Each number is 128 + 24 x the weight over its row's rms, rounded and kept within 0 to 255. Layers, rows and columns count from 0. The size above them is the row's rms in percent of the matrix's.

# layer 4 MLP gate, 256x64, rms 0.543, rows 74-108, columns 0-63
size [ 98  91  98  46 110 101 109  96  82 107 125 111  89 107 114  94 113 118 100 112  98 113  97  98 100 111  87  87  95 101 103  98 108 105 105]
[[135 126 148 134 124 159  91 144 127 129 145 127 102 164 123 162 167 128 117 103 154 105 107 128 166 121 121 115 159 154 125  92 142  96 122 151 181 110  97 142 149  97 140 137 102 116 181 103  97  84 144 135 147 100 156 119 123 127 132 185 120 161 144 129]
 [151 100  78 112 131 163 159 129 126 134 123 147  99 111 100 164 128  85 111 152 126 136 147 137  85 133  82 135  98 148 150 159 129 142  75 118 120 138 153  84 137 108 147 127 111 135 102 141 145 117 153 141 138 109 136  96  88 150 169 116 147 101 143  93]
 [144 108 131 113 144 183 134  86 120 145 118 153 141 114 111 129 134 129 110 153 115 133 160 197 152 114 125  94 121 102 161 144 140 128  95 162 104 162 125 140 140 105 137 130 129  97 141 141 121 119  86 164 125 155 129  91  98 142 164 111 112 185 131 150]
 [ 67 152 142 132 169 144 138 139 135 149 125 100 122 131 107  97 150 123 117 139 113 120 131 151  79 100 131 152 159 128  88 135 129 133 120 108 118 108 127  80  83 129 159  96 105 128  90 134 115 138 133  79 126 107 159 110 174 114 100 136 157 106 144 159]
 [116 116  86 118 170 138 127 140 121 122 146 124 154  92 143 159 130  96 136 123 124 145  82 107 175 103 157 164 162 129  94 152 157 117 109 168 166 113 101 150 123 121 136 141 128 113 148 178 116  89 164 149 142 138 143  82 145 127 138 158 138 115 107 136]
 [104 128 167 174 102 169 162 123  88 115 116 128 139 122 108 170 144 124 105 143 105 132 122 104 100  79 155 168 130 123 141 146 114 125 164 131 159 105 114 111 144 125  87 115 169 149 142 162 155 125 113 130 157 130  99  74 118 132 105 137 145 158 138 130]
 [126  88 157 119 114 134 158  92 137 138 116 106 116 110 114  97 117 116 124 153 120 100 127 152 161 143 132 126  96 146  97 157 114 117  78 150 136 116 128  76  85 123 177 147 120  86  98 113  98 141  59 129 141 144 141 125 113 128 151 114 130 147 145 157]
 [111 125 169 153 118 137 128 138 119 164 191 122  80 125 170 148 121 156 171 126  97 128 129 128 114 120 134 155 153 152 124 183 149  90 160 146 125 100 124 129 117 118 124 135  92 117  75  95 109 148 148 155 120 124 121  97 126 149 108 138 106 102 114 127]
 [107 147 121 166 123 123 174  88 117  94 128 152 127 119  62  98 122 138 112  91 109 117 110 115 116  94 151 121  72 137 125 141 142 142 128  82 101 105 118 139  90 117 151  78 119 156 113 144 161 155 160 126 114 109 142 128 127 130 151 125 127 115 150  97]
 [135 116  99 114  97 153 151 120 150  80  97 162  83 172  84 115 104 137 126 114 112 122 127 115 121 131 101 102 153 142 107 104 118 115 108 121  89 115 133 155  84 140 130  81 124  97 106 124 122  79 125 121 115 146 109 109 137 105 123  81 154 136  86 122]
 [144 125 109 147 122  99 144 122 128  84 108 108  99  93 173 119 115 130 137 149 170 172  88 149 132 129 121 128 131 150 130 112  88 122 113 151 109  93 102 141 124 123 174 136  98 128 119 110 161 130 127 116 167 139 129 146  82 118 161 106 142 166  76 156]
 [116 134 145  98 104 106 117 115  74 114 167 141 165  85 115 104 104 138 112 143 143  95 132  97 147 131 117 129 102 125 154 145 128 109 143 142 153 166 154 108 128 105 118 140 156 147  76 107 147  93 119 163 148 167 104 139 138 125 143  71 154 154 121 145]
 [ 99 150 141 127 158 124 126 117  89 149 123 143 104  92 160 147 135 120 104 160 131 105 130 131 115 104 136 175 162 122  97 180 185 107 147  93 136 116 133  91 131 127 130 120 106 104 139 151 110 101 116 153  88 123  94 100 139  97 147  93 142 143 136  87]
 [128 102  95 127 173 170 141 127 156  98 153 104  85 112  98  86 163 105 114 111 141  97 129 127 116 135 108 112 121 193 121 144  91 126 131 140 114 152 108 132 153 133  90 139 138 125 118  87 108 144 166 157 117 104 138 156 108 122 152  96 120 118 117  97]
 [135  90 117 190 115  97 154  91 134  97 160 154 130 122 108 156 139 119 157 115 123 156 143  92 100 136 135 139  77 129 139 111 129 126 173 113 153 168 114 154 156 125 125 120 156  70 108 129 144 145 139 123 164 120 149 128  99 139  89 107 147 119 126 137]
 [136 105 112 141 136 141  88 169 179 157 142 108  80 142 146 141 108 109 113 123 118 174 108 123  98  91 157 124 146 147 116 105 108 133 107 148 108 146 111 133 113 139 114 135 152 123 117 118 116 113 137 112 124  95 152 153 150  66  96 176 113 155  87 131]
 [138 179 138 150 143 125 125 143 193 135 176 103 131 130 107 156 156 142 136 143  96 116 136 135 121 156 117 121 157 113 150 120 133 126  87 179 158 136 124 139 148 148 121 133 118 148 164 154 126 107 141 141 118 113 120 124 113 151  80 106 126  72  77 112]
 [136 132 118 102 134 108 122 143 121 111 139 114  90 149 143 155 127  77 130 119 133 136  85 163 145  96  97 141 119 115 112 122 130 118  82 117 109 150 103 164 115 126 190 114 115 135 102 111  78  98 110  91  69 152 109 115  96  98 146 115 142 136 122 117]
 [ 99 140 108 126 112 186 107 121 132 113 146 132  99 103 120 119 106 101 104 130 150 160 137 104  96 117 103 113  43 113 133 129 102 117 101 123 108 136 144 132 149 130 125 153 104 120 112 148  99 143 117 119 101 113 123 125 116 128 155 101 113 192 144 180]
 [113 133 140 151 123 158 128 155 111 144 206 148 137  99 107 150 119 133 131 180 149 155 149 106 106 144 102 151 146 125 138 150 119 114 171  95 161 140 117 112 120 145 116 108 139  94 110 177 111 112 125  94 131 144  97 104 152 107 136 113 171  93 123 136]
 [142 192 103 151 157 128 104 127 171 140 106 135 121 122 140 141 121 113 116 123 137 164  94 102 115 159 120  96  91  94 130 149 191 109 101 102 148 130 141 142 107 119 121 153 103  90 105 162 130 123 128 180 106 112 120 149  98 124 150 104 119 149 121 144]
 [126  75 116 100 126 153 123  78 145 111 140 137 130 134  93 115 146 132 149  92 146 105 132 113 128 141 102 104 100 109 131 146 127 142 147 112 112  69  88 146 158 174 116 137 193 117 113 102 171 137 135 155 161 118 135 110 121 125 107 146  99 128 103 114]
 [ 99 134 138 126 176  90 136 109 139 140 113 107  74 146 155 160 112 141 136  96  97  83 191 118 111 135 113  88 119 138 137 172 128 175 124  74 139 127 115 139 128 137 170 123 132 153 133 136  93 131 148 111 120 115 126 117 104 137 135 144 122 107 121 159]
 [ 54 164 155 135 104 152 147 109 124 125 124  58 122 113 117 178 154 130 145 131 100 149 120 100 160 109 130 133  84 141 145 124 113  97 117 102 142 150 151 151 116 156 127 108 130 142 101 160 137 129 144 108 125 116 110  97 135 137 183 118 125 146 130 135]
 [148  98 105 122 136 129 149 133 147 122 185 136 115 144  76 137 128 138 131 160 105 113 143 124 128 117 132 116 157 156  95 152  92  91 151 102 127 121 117 131 141 183 130 114 118  97  70 112 124 166 130  77 164  98 149 114 136 150 131 125 151 165 144 122]
 [122 152 171 136 151 125 176 112 108 118 149 137 114  97 132  91 110 172 159 148 147 119 160 141 122 116 146 132 115  93 155  93 101  98 152 111 144 141 139 127 162 162  76 134 149 135 136 101  90 108  90  98 157 117 103  94 140 130 111 136 119 153 127 162]
 [135 134 182 141  98 119 132 127 164 102  81 128 148 116 155 107 179 133 122 193 140 122  97 135 104 167 120 140 117 137 159 134 163 164 100 138 145 155 105 106  93 139  87 134 137  91 129 127 104 113 132 107 137 138 138 116 122  94 125 141 144 101 124 164]
 [106 100 116  97 147 118  96 129 121  80 110 149 134 142 148 113 113 124 135 106  82 114 155 125  79 133 129 122 131 132 155 145 133 178 130 114 121 133 120 146 112 128 119 143 177 118 129  77 122  88 122 152 162 147 155 164  71  82 154 105 133 125 140 151]
 [134  90 114 131 143 134 147 129 162 185  99 160 127 130 151 150 133 115 151 104 142 115 185 140 117 143 167 115  75 158 126 166 109 156 107 155 149  87  91 131 141 122 129 145 150 127  92 148  97 133 113 157 120 122 142 111 137 120 141 162 153  92 130 154]
 [117 133 150 104 130 142 133 104 108 108 135 123 124  87 145 114 145 106 129 134  88 137 123 113 146 117 115 198 122 149 180 114 152 104 136  94 104 113 146 137 127  91  98 140 142 154 109 108 119 117 148 144 155 113 108 129 141  58  74  94 143 109 107 119]
 [104 120 131  62 149 146 131 192 110 126  95 120 110  92 151 138 137 128 159 140 115  95 106 135 105 151 133  95 133 129 153 129 130 139 112 158 175 108 126 108 114 159 139 117 133  77 169 155 145 104 118 139 115 119 139 155 135  79 146 147 154 148 136 143]
 [126 111 174 110 150 119 123  85 118 129 142 121 128 100  83 127 103 154 133 115  83 110 146 134 129 141 109 127 175 139 108 126 133 111 147  97 128 130  96 156 153 156 116 150 137 152 103 120  97 126 103  74 171 130 188 104 116  82 136 160 137 121 137 112]
 [156 148  41 119 124 147 114 141 140 139 142 159 106 129 133 119 154  88 100 138 128 132 122 137 110 129 117 122 118 115 142 143 140  89 109 173 112 136 133 147 155 173 150 171 117 125  99 134 105 118 126 167 108 133 113 119  95  82  87 128  94 121 100 115]
 [100 157 160 150 123 148 153 110 142 140 140  96  89 120 135 165 115 137 130 108 101 139  97 103 100 101 149 148 112 101 117 112 148 111 141 145 157 114 119 222 138 115 105 155 116 115 134 116 135 142 138 128 182 109 119 130 110 124 111 127  81 148 131 157]
 [120 138 109 148 128 168  97 103 109  90 103  63  96 114 113 141 139 160 134  76 142 100 183 115  96 138 139 132 136 116 159 122 105 109 129 129 136 113 108 131 141 107  86 140 100 133 127 153 120  78 131 121 150  92 137 123 120  76 140 124 127  98 114 131]]
# layer 4 MLP up, 256x64, rms 0.485, rows 74-108, columns 0-63
size [103  76 107  39 112  95  92  98  91 111 121 119  78 107 117  71 110 105 104  93  96 112 103  95 108  97  78  90  97 112 101 115 107 111 103]
[[136 137 131 155 115 138 134  92 137 108 104 128  97 138 157 139 141 140 159 127 128 151 107 129 121 105 139 119 141 104  91 142 129 172 111 146  92 116 103 170  83 136 150 131 128 140 113 130 165 153 124  88 153 118 105 194 128 119 100  64 105 125 113  86]
 [116 183 147 158 108 105 108 124 101  89 117 159 100 154 113 186 109 152 167  95 135 133 129 151 144 177 121 170 125 147 150 137  95 129 109 130 155 137 152 127 115 128 135 128 178 100 126 112 130  85 109 166 141 139 105 115 154 125 123 113 143 101 127 140]
 [113 117 105 130 141 138 140 129 145 164 136 176  92 117  79 129 105 131 141 149 117 133 106 133 125 111 153 110 134 121 147 185 138  77 128 128 106 172 163 160 115 144 145 146 130  91 147 117 130 105 160 139 103 157 134  94 125 160 132 102 126 120 140  60]
 [144 113 147 139 138 114 109 101 127 137 112 131 104  92 183 162 104 160 131  96 110 126 132 106 164 134 144  94 131 165 142 130 111 128 118 173 105 108 142 156 142  85 120 123 180 126 125 160 125 136 162 151 103 144  78 126  76 119 143 112 116 137 101  97]
 [130 145 108 120 142 131 148 151 120 143 127 108  64 169 133 126 103 134 120 124 143 130 127 103 109  90 140 102 119 142 124 104 117 170 138  79  86 157 155 130 117 115 140 119 120 102 121 176 134 127 119 115 128 100 104 182 153 134 137 124 173 194 119 113]
 [123 114 127 136  88 113 132 122 131 115 103 129 121 175 108 116 135 130 181 145 133 156 123 105  87  83 149  65 156 166 144 127 161 174 131 162 122 115 106 144 119 151 140 142 111 131 122 159 136 100 121 122  99 124 136 133 125 112 101 139  64 140 145  98]
 [121  99  88 115 124 133  88 113 105 107 168 140  79 119 151 143 117 135 147  77 115 138 118 119 131 139 157 106 152  91 126 140  72 132 156 139 175 113 138  73 100 131 116  94  94  94 143 154 153 147 126 155 154 122 131 120 108 149 100 131 133 139 134 133]
 [156 108 140  97 169 112 175 104  86 108 166 104 160 128 128  96 147 144 156 174 116 122 138 135 136 115 121 164 122 102  79 149 134 155 123 114 105 100 148 104 114 140 135 132 134 111 151 181 151 115 105 122 145  93 118 103 137 118 133 153 101 104  89 124]
 [119 159 101 109 181 137 134 163 113 145  90 107 127 170 138 182 167 115 125 195 144 119 103 150 131 147 116  85 110 149 100 124  93 120 132 146 138 114 109 113 119 106 155 127 122 100 116 114 151 152 112 110 166 147 133 139 117 129 135  88 123 132 159 144]
 [178 148  99 143 135 122 131 151 107 127 140 149 115 118  75 148 136 134  62 115 123 141 148 120 150 118 132 182 137 131 104  99 163 119 118 163 158 116 121 136 103 150  87 101 153 156 137 120 147 118  90 143 114 110 106 137 117 119 141 104 110 170  93 163]
 [129 137 161 132 138 176 108 165 117 163 170 163 126 148 103 132 140 146 116 150 137 126 149 108 129 124 130  93 149 102 110 133 126 120  98 129 152 116 150 118 129 169  91  92 118 132 139  94  75 130 102  76 107 124 137  89 127 149 146 168  87 133 148 101]
 [122 143 125 164  81 145 106 128 127  76 118 134 170 147 103 140  84 106 137  89 130 152 112 145 119 138 119 157 158 130 167 110 175 108 123 130 134 119 110 109  84 132 112 140 140 158 163 167 132  89 153 166 108 140 104 107  98 105 152 102 142 122 127 141]
 [138  59  86 121 135 129 128 175 163 120  99 129 123 120 146 132 114 138 134 102 161 157  88  91 145 130 137 136 128 152 112 124 113 143  98 152 121 158  92 167 108 135 141 157 136 122  90 124 146 149  85 127 133 113 123 122  94 141  89 153 126 172 130 160]
 [123 116 117 128 110 140 111 143 100 127 176 148 109 166 109 143 126 156 139  98 161  90  85 144  77 145 121 117 133 132 132 128 173 133 129 119 155 113 140  67 129 125 158 156 144 136 117 144 134 147 166 163 137 118 134 119 110 182 125 172 114 140 138 172]
 [116 140 104 139  96 109  92 121 120  87 141 111 101 110 126 103  97 162 126 131 187 110 133 146 119 131 109 124  94 137 150  90 130 151 105 121 134 104 137  71 161 137 154 146 124 100 105 125 118  74 121  78 118 169 137 141 130 152 145  97 134 122 113  96]
 [125 119 125 126 123 113 135 103 166  96 121 122 133 103 139 114 157 186  82 126 133 103 123 107 104 160  84 113 123 123 130 131 139 150 128 117 151 106  87 140 123 148 154 111 130 140 146 130 130 107 131 168 148 144 148 133 118 186 177  90 157  64 131 107]
 [120 167 146 111 110 112 138 146  93 118 119 120 162 136 200  90 122 118 121 112 129 145 110 119 152 137 123 128 189 134 120 137 186 160 121 155 155 171 148 111  93 106 139 137 108 128 131 119 117 135 153 129 122 119 141 135 104 106 145 100 101  68 120 144]
 [133 155 121 165 119 140  97 161 140  92 173 146  94 130 147 129 126 115 133  96 166 137 153 112 138 131 132 128 155 143 143 129 100  97 154 108 122 115 137 132 124  95 116 187 168 102 137  74  84 155 132 119  98 163 133 110 104 121 137  87 132 120 103 103]
 [126 118 172 156 106 125 152 119 162 148 126 124 136 119 157 100 109 119 133 149 175 179 170 125 103 129  89  81 134 145 111 109 119 167 152 144 103 104 120 132 119 100  85 161 134 148 103 107 159 115 103 105 156 108 145 142 135 112 156 107 173 143 125 120]
 [124 176 109 110  99 108 139 100  96  96 126 142 168 120 142 158 135 141 127 188 148 158 126 153  65 118 115 132 166 139 129 150 150 161 150 115 108 162 109 153 121 129 101 123 144  88 130 128 101 118 115 143 141 110 110 150 126  96 152 113  79 127 125 150]
 [161 177 161 138 139 129 142 118 107 155 127 124  95  71 166 128  93 171 110 106 126 116 129 119 105  87 145 150 110 192 132 111 150 127 143 125 153 118 102 142 158 116 139 124 138 115 174 127 176 126 110 124 150 113 117 163 127 163 127 136 128 113 131 102]
 [147 123  74 157 151 123 115 130 123 155 146 136 120 125 168 173 154 114 100  96 100 134 103 147 193 140 151 138 104 147 142 118  76 138 125 158 131 138  97 111 136 114 130 125 148 167 108 126 133 172 159 140 145 121 127 131 116 106  97 128  90 103 106  93]
 [151 133 142  96 146 149 119 166 162 139  98 120 144 104  94 108 100 133 168 102 129 160 138  73 138 155 139 113  85 125  97 125 125 117 107 166 110 129 157 124 142 110 113 119 152 151 102 122 132  86 151 113 124 151 145 143 107 110 108 105 139  91 122 195]
 [136 123 129 137 116  98 116 109 133  78 117 117 126 155 146 149 114 142  83 140 112  97 150 155 100 114 124 166 137 133 113 103 119 134 158 105 102 110 128 138 113  92 113  87 154 117 155 143 152 170 173  88 130 103 113 139  71 105  92 110 130 109 171 136]
 [131 129 138  94 118 136 139 133 129 131 148 110 135 110 151 140 168 104 167 118  94  63  73 130 105 141 145 135 145 129  75 161 111  87 143 130  97 119 114 141 115 142 145 109 121 145  80 103 166 149 166 110 104 149 129 151 136 165 116 140 149 147 131 107]
 [116 113 143 111 109  81  85 139 138  72 137  93 143 158 145 147 123 109 127 107 144 118 162 158 103 125 131 105 119 150 139 106 151 172 100 129 114 134 121 117 175 159 158 141 108 132 110 127 122 144 118 110 103 127 123  93  93 128  93 107 131 185 137  83]
 [121 164 103  95 157 120 163 118 111 113 217 112 151 137 107 128 128 104 133 127  90 108 119 105 140 135  96 104 104 105  97 116  90 112 147 155 137 147 113 106 158  96 165  88 121 142 126 106 117 130 120 116 189 134 132 137 111 126 120 128 125 154 127 122]
 [128 134 163 167 100  84 115 138 150 100 141 115  90 158  84 123 155 157 132 103 181  91 166 108 106 160 108 137 102 143 167 101 127 143 114 143 121 159 127 102 140 136 109 113 118 114 139 115 118  98 132 143 178 137 110 127 125 145 134 132 100 106 109  83]
 [105 123 115 122 171 139 144 118 137 129 130  39 113 146 145 123 151 133 124 105 121 138  83 135 119 116 145 153 112 152 110 123 132 138 146 160 140  69  93  97 113 127 144 144 168 146 117 160 163 145  85 104 123 119 128 137 147  80 125 131 159 149 137 117]
 [110 141 127 143  93 105 160 105 107 130 147 104 156 139 160 157 168 146 147 138 120 103 123 126 140 140 147 152  99 124 146 159 179  77 119 149 129 157 165 138 166 101 143 175  93 135 113 129 123 179 172 139  93 131 125 126 126 152 132 113 153 152 118 127]
 [165 149 134 136 134 157  67 151  98 171 153 143 132 123 154 147  91 144 134 156  95 121 136 103 142 135 101 154 126 139 123  91 132 122  80  89 112 158 123 140  99 143 138 159 105 121 152 121 133 125 164 176 152 129  96  96 144 122 125 147  81 137 143 128]
 [148 118 127 143 110 137 126 117 162 100 108 132  87 108  81  76 104 114 101 112 119 153 103 169 155 112 134  92 110 138 162 152 165 123 106 116 101 127 113 141  96 127 123 141 114 133 131 138 114  88 148 149 117 122 188 122 131 150 122 114 167  87  91 103]
 [172 114 171 153 167 112 122 116 164 135 127 113  99 151 117 126  97 159 108 139 160 139 150 153 125 108  97 136 119 133 142 155 123 105 135 115 118 117 125 138 105  84 139 105  93 149  99 144  83 101 115  99 153 155  98 166 152 120 162 165 135 146 171 144]
 [139 136 147 146 101  99 119 158 157 115 110 113 110 120 124 166  76  83 110 130  79 102 143 155 131 176 116 124  83 154 123 114 187 163 151 122 111 158  80 118 139 112 134 137 137 113 139 115  85 111 149 152 124 105 127 136 136 117 119  96 147 131 136 143]
 [116 150 148 152 134 123 124 131 123  94 100 160 137 151 144 124 107 110  94 129 164  79 110 127 111 116  78 149 151 122 149 119 131 145 110 155 166 115 123 119  91 144 137 155 114  92 174 125  97 138  92 122 167 115 172 117 150 141  98 140  86 121 146 169]]
# layer 4 MLP down (transposed), 256x64, rms 0.238, rows 74-108, columns 0-63
size [107  84 109  49 106 102 109 111  89 105 143 101  92 105 121  95  94  98  97  96  99 111 103  97 106  94  87  99  98  96 100 100  93 105 103]
[[138 161 149 153 150 129  72 146 123 121 149 172 125  99 100  80 123 113 116 118 117 140 122 103 157 155 128 142 108 157 131 165 124  79 157 155 128  76 133 132  85 103 113 124 129 129 102  98 118 144 133 109 137 136 170 123 181 119 132 103 125 156 143 138]
 [130 109 140 128 110 166 124 131 145 111 113 108 155 149 151 201 134 144 178 123 133  97 163 133 134 134 115 138 108 112 106 111 136  86 114 157 146 115 137  86 119 120  98 113  87 133 137 100 116 190 113 120 176 119 150 100 118 131 100 139 140 138  92 137]
 [149 116 124 117 109 135 106 125 134 137 111 124 113 153 123 144 149 109 129 163 118 175  80 112 166 156 134 148 118 151 136  95 162 116 119 141  72 150 162 108 126  99  93 123 101 153 132 146 116 100 157 112 124  99 144 103  90 138 140 150 189 103  89 138]
 [ 84 107 124 142 154 126 114 143 172 124 107 112 123  95 121  91 109 134 139 161 115 115 128 140 131  93 112 111 125 149 157 146  94  89 135 127 147 110 123 120 125  97 142  92 154  80 122 164 189  75 149  90 109 137 150 123 123 130 142 123 131 151 129 173]
 [131 114  67 130 127 117 134  96 100 124 146 169 144  97 175 148 134 162 115 113 102 139 111 145 133 101 160 138 151 103 146 113 170 144  52 138 127 122 109 132  97 109 151 143 137  98 132 103 153  91 140 123 167 142 123  99 138 144 146 117 112 155 129 129]
 [142 118 110 137 153 163 128 116 111 144 112 134 159 178 134 160 138 126 132  93 123  73 139 143 122 117 172 159 112 161 107 121 124 112 163 147 154 108 115 153 126 111 130 111 150 124 151 128 161 130 146 173  90  71 126 132 140 164 139  93 172 115 145 151]
 [115  89 108 129 126 136 134 134 153 159 115 100 151 100 151 121 128 119 166 131  84 115 117 126 155 128 187 154 126  86 134 103 154 149 162 103 137 126 141 139 110 137 134 110 115  97 130  97  97  91 141 138 121 110 141 106 148 173 159 119 127 134 107  55]
 [127 154  79 137 152  88 137 114 117 154 166 131  96  98  86 123 111 106 103 105 180 138 101 121  97 132  92 162 109 134 171 115 145 131 119 106 117 145 138 136 139 113 140 118 110  77  96 140 153 108 125 113 141  81 108 132 116 127 137 126  83  97 147 130]
 [112 144 111  65 128 121 118 143 134 131 102 167 121 130 157 134 114 114 152 148 150 129 139 154 125  89 102 161 143 144 134 122 119 152 107 140 141 140 154  94 150 144 164 126 131 137 143 161  99  48 118 159 168  90 139 115 108 116 149 161 139 102 152 125]
 [ 94 120 124 155 125  91  98 117 134 145 131 111 137  92 151 122 121 123 142 162  91  89 114 161 131 148 155 136 119 132 110 142 156 114 173 159 117 133 141 133 136  80 130 165  94 123 132  84 124 101  92 151 150 122  89  81 141 167  92 104 102 119 143 122]
 [149 153 117 138 145 140 130 112 161 131 136 169 160 122 102 129 142 134 142 142  88  81 142 103 118 131 127 109 182 155 117 106 109  83 142 153 166 166 138 123 136 140 135 103 174 131 120 106 137 118  99 100  70 166 154 159 125 118 116 174 127 136 120 122]
 [ 91 137 117 141 131 143 141 142 177 149 107 137 143 161 109 140  98 132 110 127 162 129 126 152 144 114 132 155 136 152 106 155 132 139 165  95 119 102 116 159 124 118 110  96  96 119 120 156  96 141 124 101 141 112 167  97 134 154 123 133  70  54 122  94]
 [ 67  85 154 136 115 145 136 131 120 120 112 141 119 155 148 118 131 138  80 139 151 108 144 105 137 142 138 111 135  96 144 166 157 108  82 127 155 108 116  83 159 151 171 121 110 109 128 135 146 103 139 141 141 171  73 120 152 103 134  96 153 122 149 141]
 [127 160 120 121 144 134 152 172  74  98 133 154 109 125 134 125 156 129 106 104  98 159 102 115 117  90  94 121 192  92 124  87 131 133  80 135 117  93 114 142 110 104 127 111 143  99 116 117 113  75 126 132 129 118 125 116 137 104 135 174 125 151 138 110]
 [130 129  84 145 130 136 115 177 119 111 116 183  60 118  86 103 138 115 111 113 142 120 106 129  99 115 115 133 108 105 139 140 112 153 106 127 132 120 132 140  93 155 113  92 133 162 118 167 146 149 144 123 115  83 172 139 106 131 177 142 120 101 125 140]
 [132 150 124 137 122 141 125 124 125 100 143 141 135 130 160 133 106 114 125 159 112  67 147 131 166 137 130  96 157 127 120  87 123  76 109 120 100 149  89 143 116 148 164 125 154 123 109 178 132  74 148 113 149 130 160 121  92 100  91 137 113 172 140 119]
 [118 131 151 132 149 155 126 159 150 107 101  99  80 165  98 137 105 139 151 105 136 115 153  90  87 108 159 124 150 115 120 104 158 115 155 124 149 135 120 130 122 144 117 155  89 130  93 160 183 163 131  94 142 127 134  72 127 139 157 126 139 111  95 126]
 [104 138  91 147 121 106 123 110 158 135 132 128 112  92 108 136 140 157  96 147 102 137 104 158 148 119 143 133 146  97 112 169 125 159 206  98 145 154 135 128 113 113 150 149 141 123 150 126 100 108 145 128 128 110 130 133 131 132 178 145 118  75 173  90]
 [166 101 127 175 116 111  99 116 131  81 120 125 129 124 114 146 126 126 112 130 125  86 127 152 130 125  94 130 122 128 143 117 137 151 152 145 117 107  95 126 152 135 155  90  88  99 154 180  87 112 155 131 127 124  95 166 147 103 123 141 159 113 180  83]
 [146 148 131 161 103 132 110 113 105 106 110 162 102 178 125  95 144 147 116 106 112 128 140 137 158 131 107 152 107 106 112  94 125 117 132 143 125 110 158 120 124 131 152 120 114 162 126  94 137 169 153  77 125  75 154 186 118 144 130 124  84  86 123 123]
 [113  88 147 168  93 151 105 123 123 108  90 144  96 119 132 156 121 141 131 156 105 168 125 118 143 114 140  95 126  78 122 156 125 111 106 119 121  91 122 128 117 121 136 131 127 109 141 131  50 140 159 190 117 135 140 106 138 119  75 124 130 131 106 133]
 [158 135 149 114 115 106 100 130 122 123 142 153 125 161  98 122 120 112 114 156 146 159 101 151 122  95 140 144 173 132 117 131 136 150  92 151 130 111 119 120 122 107 102 118 177 128 124 163  87 110 127 118  90 135 107 224 138 127 133 145 117 114 164 146]
 [ 88 124 135 154 106 151 146 103 152 122 145 111  57 135 115 125 144 126 135  99 137 123 159 164 146 114 144 124 120  81 115 172 158 108 113 101 138 114 147 138 119 103 163 157 112 127 110 132 126  97 146 131 200 107 118 135 156 142  83 141 110 149 121 136]
 [155 192 123 152 118 125 142 140  97 126 145 156 173 106 122 143  96 113 148  97 160 125 116 125  88  76 119 119 173 141 123 120 128  78 125 138 183 108 122 110 140 144 157  90 150 120 132 127 149 138 123 136  92 130 150 130 115 169 133 145 129 156 152 116]
 [133 146 173 152 132 108 115 163 151 126  99 127 126 109 142  94 139 125 157 124 145 131 118 112 114 143 121 127 176 129 121 121 117 144 114 134 110 142 144 113 129 151  92 145  89 125 117 176 166 145 112 113 156 112  60 185 130 152  97 185 130 132  98 132]
 [116 151 160 138 160 171 153  85 119 156 150 171 117 103 104  93 126 128 147 123 151 119 154 137 124  95  89 121 129 140  97  96 116 115 204 111 143 138 123 139 109 121  63 103 163 150 132 126 109 141 120 124 140 124 129 140 135 144 143 132 131 120 108 169]
 [108 149 158 163 134  78 126 126 105 144 149 145 111 122 138 114 104 157 144 136 134 120 175 101 103 106 108 124 122 155 137 135 153 163 116 189 118 124  85 114 132 168 119 146 169 114 134 153 113 130 124 119 124 104 159  77 158  94 169 128 104 105 113 144]
 [ 94 110 131 173 147 113 126 164  87  93 125 155 152 130  77  99  78  89 116 125 159  74 161 129 108 151 134 124 110 139 124 110 106 126 115 122 151  96  87 119 124 134 101 152 145 104 124 159  92 114 142 120 138 118  99 159 149 128 122 125 123 139 130 165]
 [101 126  58 122 147 139 113 134  78 138 122 175 137 113 121  96 138 142 132 134 163  75 103 113 118 111 120 146 143 132 158 110 100 119 138 104 120 148 115 132 156 100 173 103 135 102 158 145  78 137 117 126 137 118 129 123 164 140 152 159 105 143 121 170]
 [112 128 154 159 137 149 131 141 169 130 137 115 129 122 121 116 142 102 121 171 149 133 119 173  97 136 113 126 110 148 148 142 145 182 130 107 153 178  99 148 149 127 151  94 176 136 146 129 152 122 124 133 165 164 117 145 159 150 106  85 147 175 162 131]
 [109 134 116 106 128 139 145 141 139 102  70 149 140 129 110 134 128 147 147 119 132 109 119 133  66 152 150  60 160 119 150  89 142 127 137 174 131 111 145 148 125 126 122 199 111 121 125 121 150 132  96 122 138  98 121 156 130 128 185 117 132 134 120 149]
 [141 147 161 100 167 114 113 105 119 141 149 108 141 161 175 155 141 112 153 108  93 113  81 124 152 153 137 106 154 131 143  90 153 160  68 140 146 134 182 126 129 105 124 136 136 121 132  93 154 108 108 127 142 155 116  98 104 123 115 108 130 159 126 161]
 [117  83 107 119 143 142 162 123  84 120 103 129  98 147 146 122 144 122 206 116 113 119 123 118 121 137 141 121 154 124 167 101 126 112 106 123 162 160 151 143 162 149 145 147 128 132 118  98 135 118  98 129 121  91 133 129  86 112 134  93 136 124  65 166]
 [129 140 149 162 116 146 143 137 133 135 129 155 113 193 111 124 111 119 123 101 139 106 159  90 140 140 157  73 112  91 156 123 109 118 121 107 107 115 135 104 157 136 146 109 148 133 138 154 140 175  80 112 155  91 158 150 153 143 158 139 163  98 111 146]
 [ 67 144  95 121 135 129 130  88 101 133 128  74  91 167 116 143 121 111 117 127 124 113 133 115 121 114  85 137 105 109 129 146  88 124  94 143 180 169 107  96 123 125 109 124 147 142 135 129 161  94 136 116 109 147 144 135  78 137 133 120 169 141 137  99]]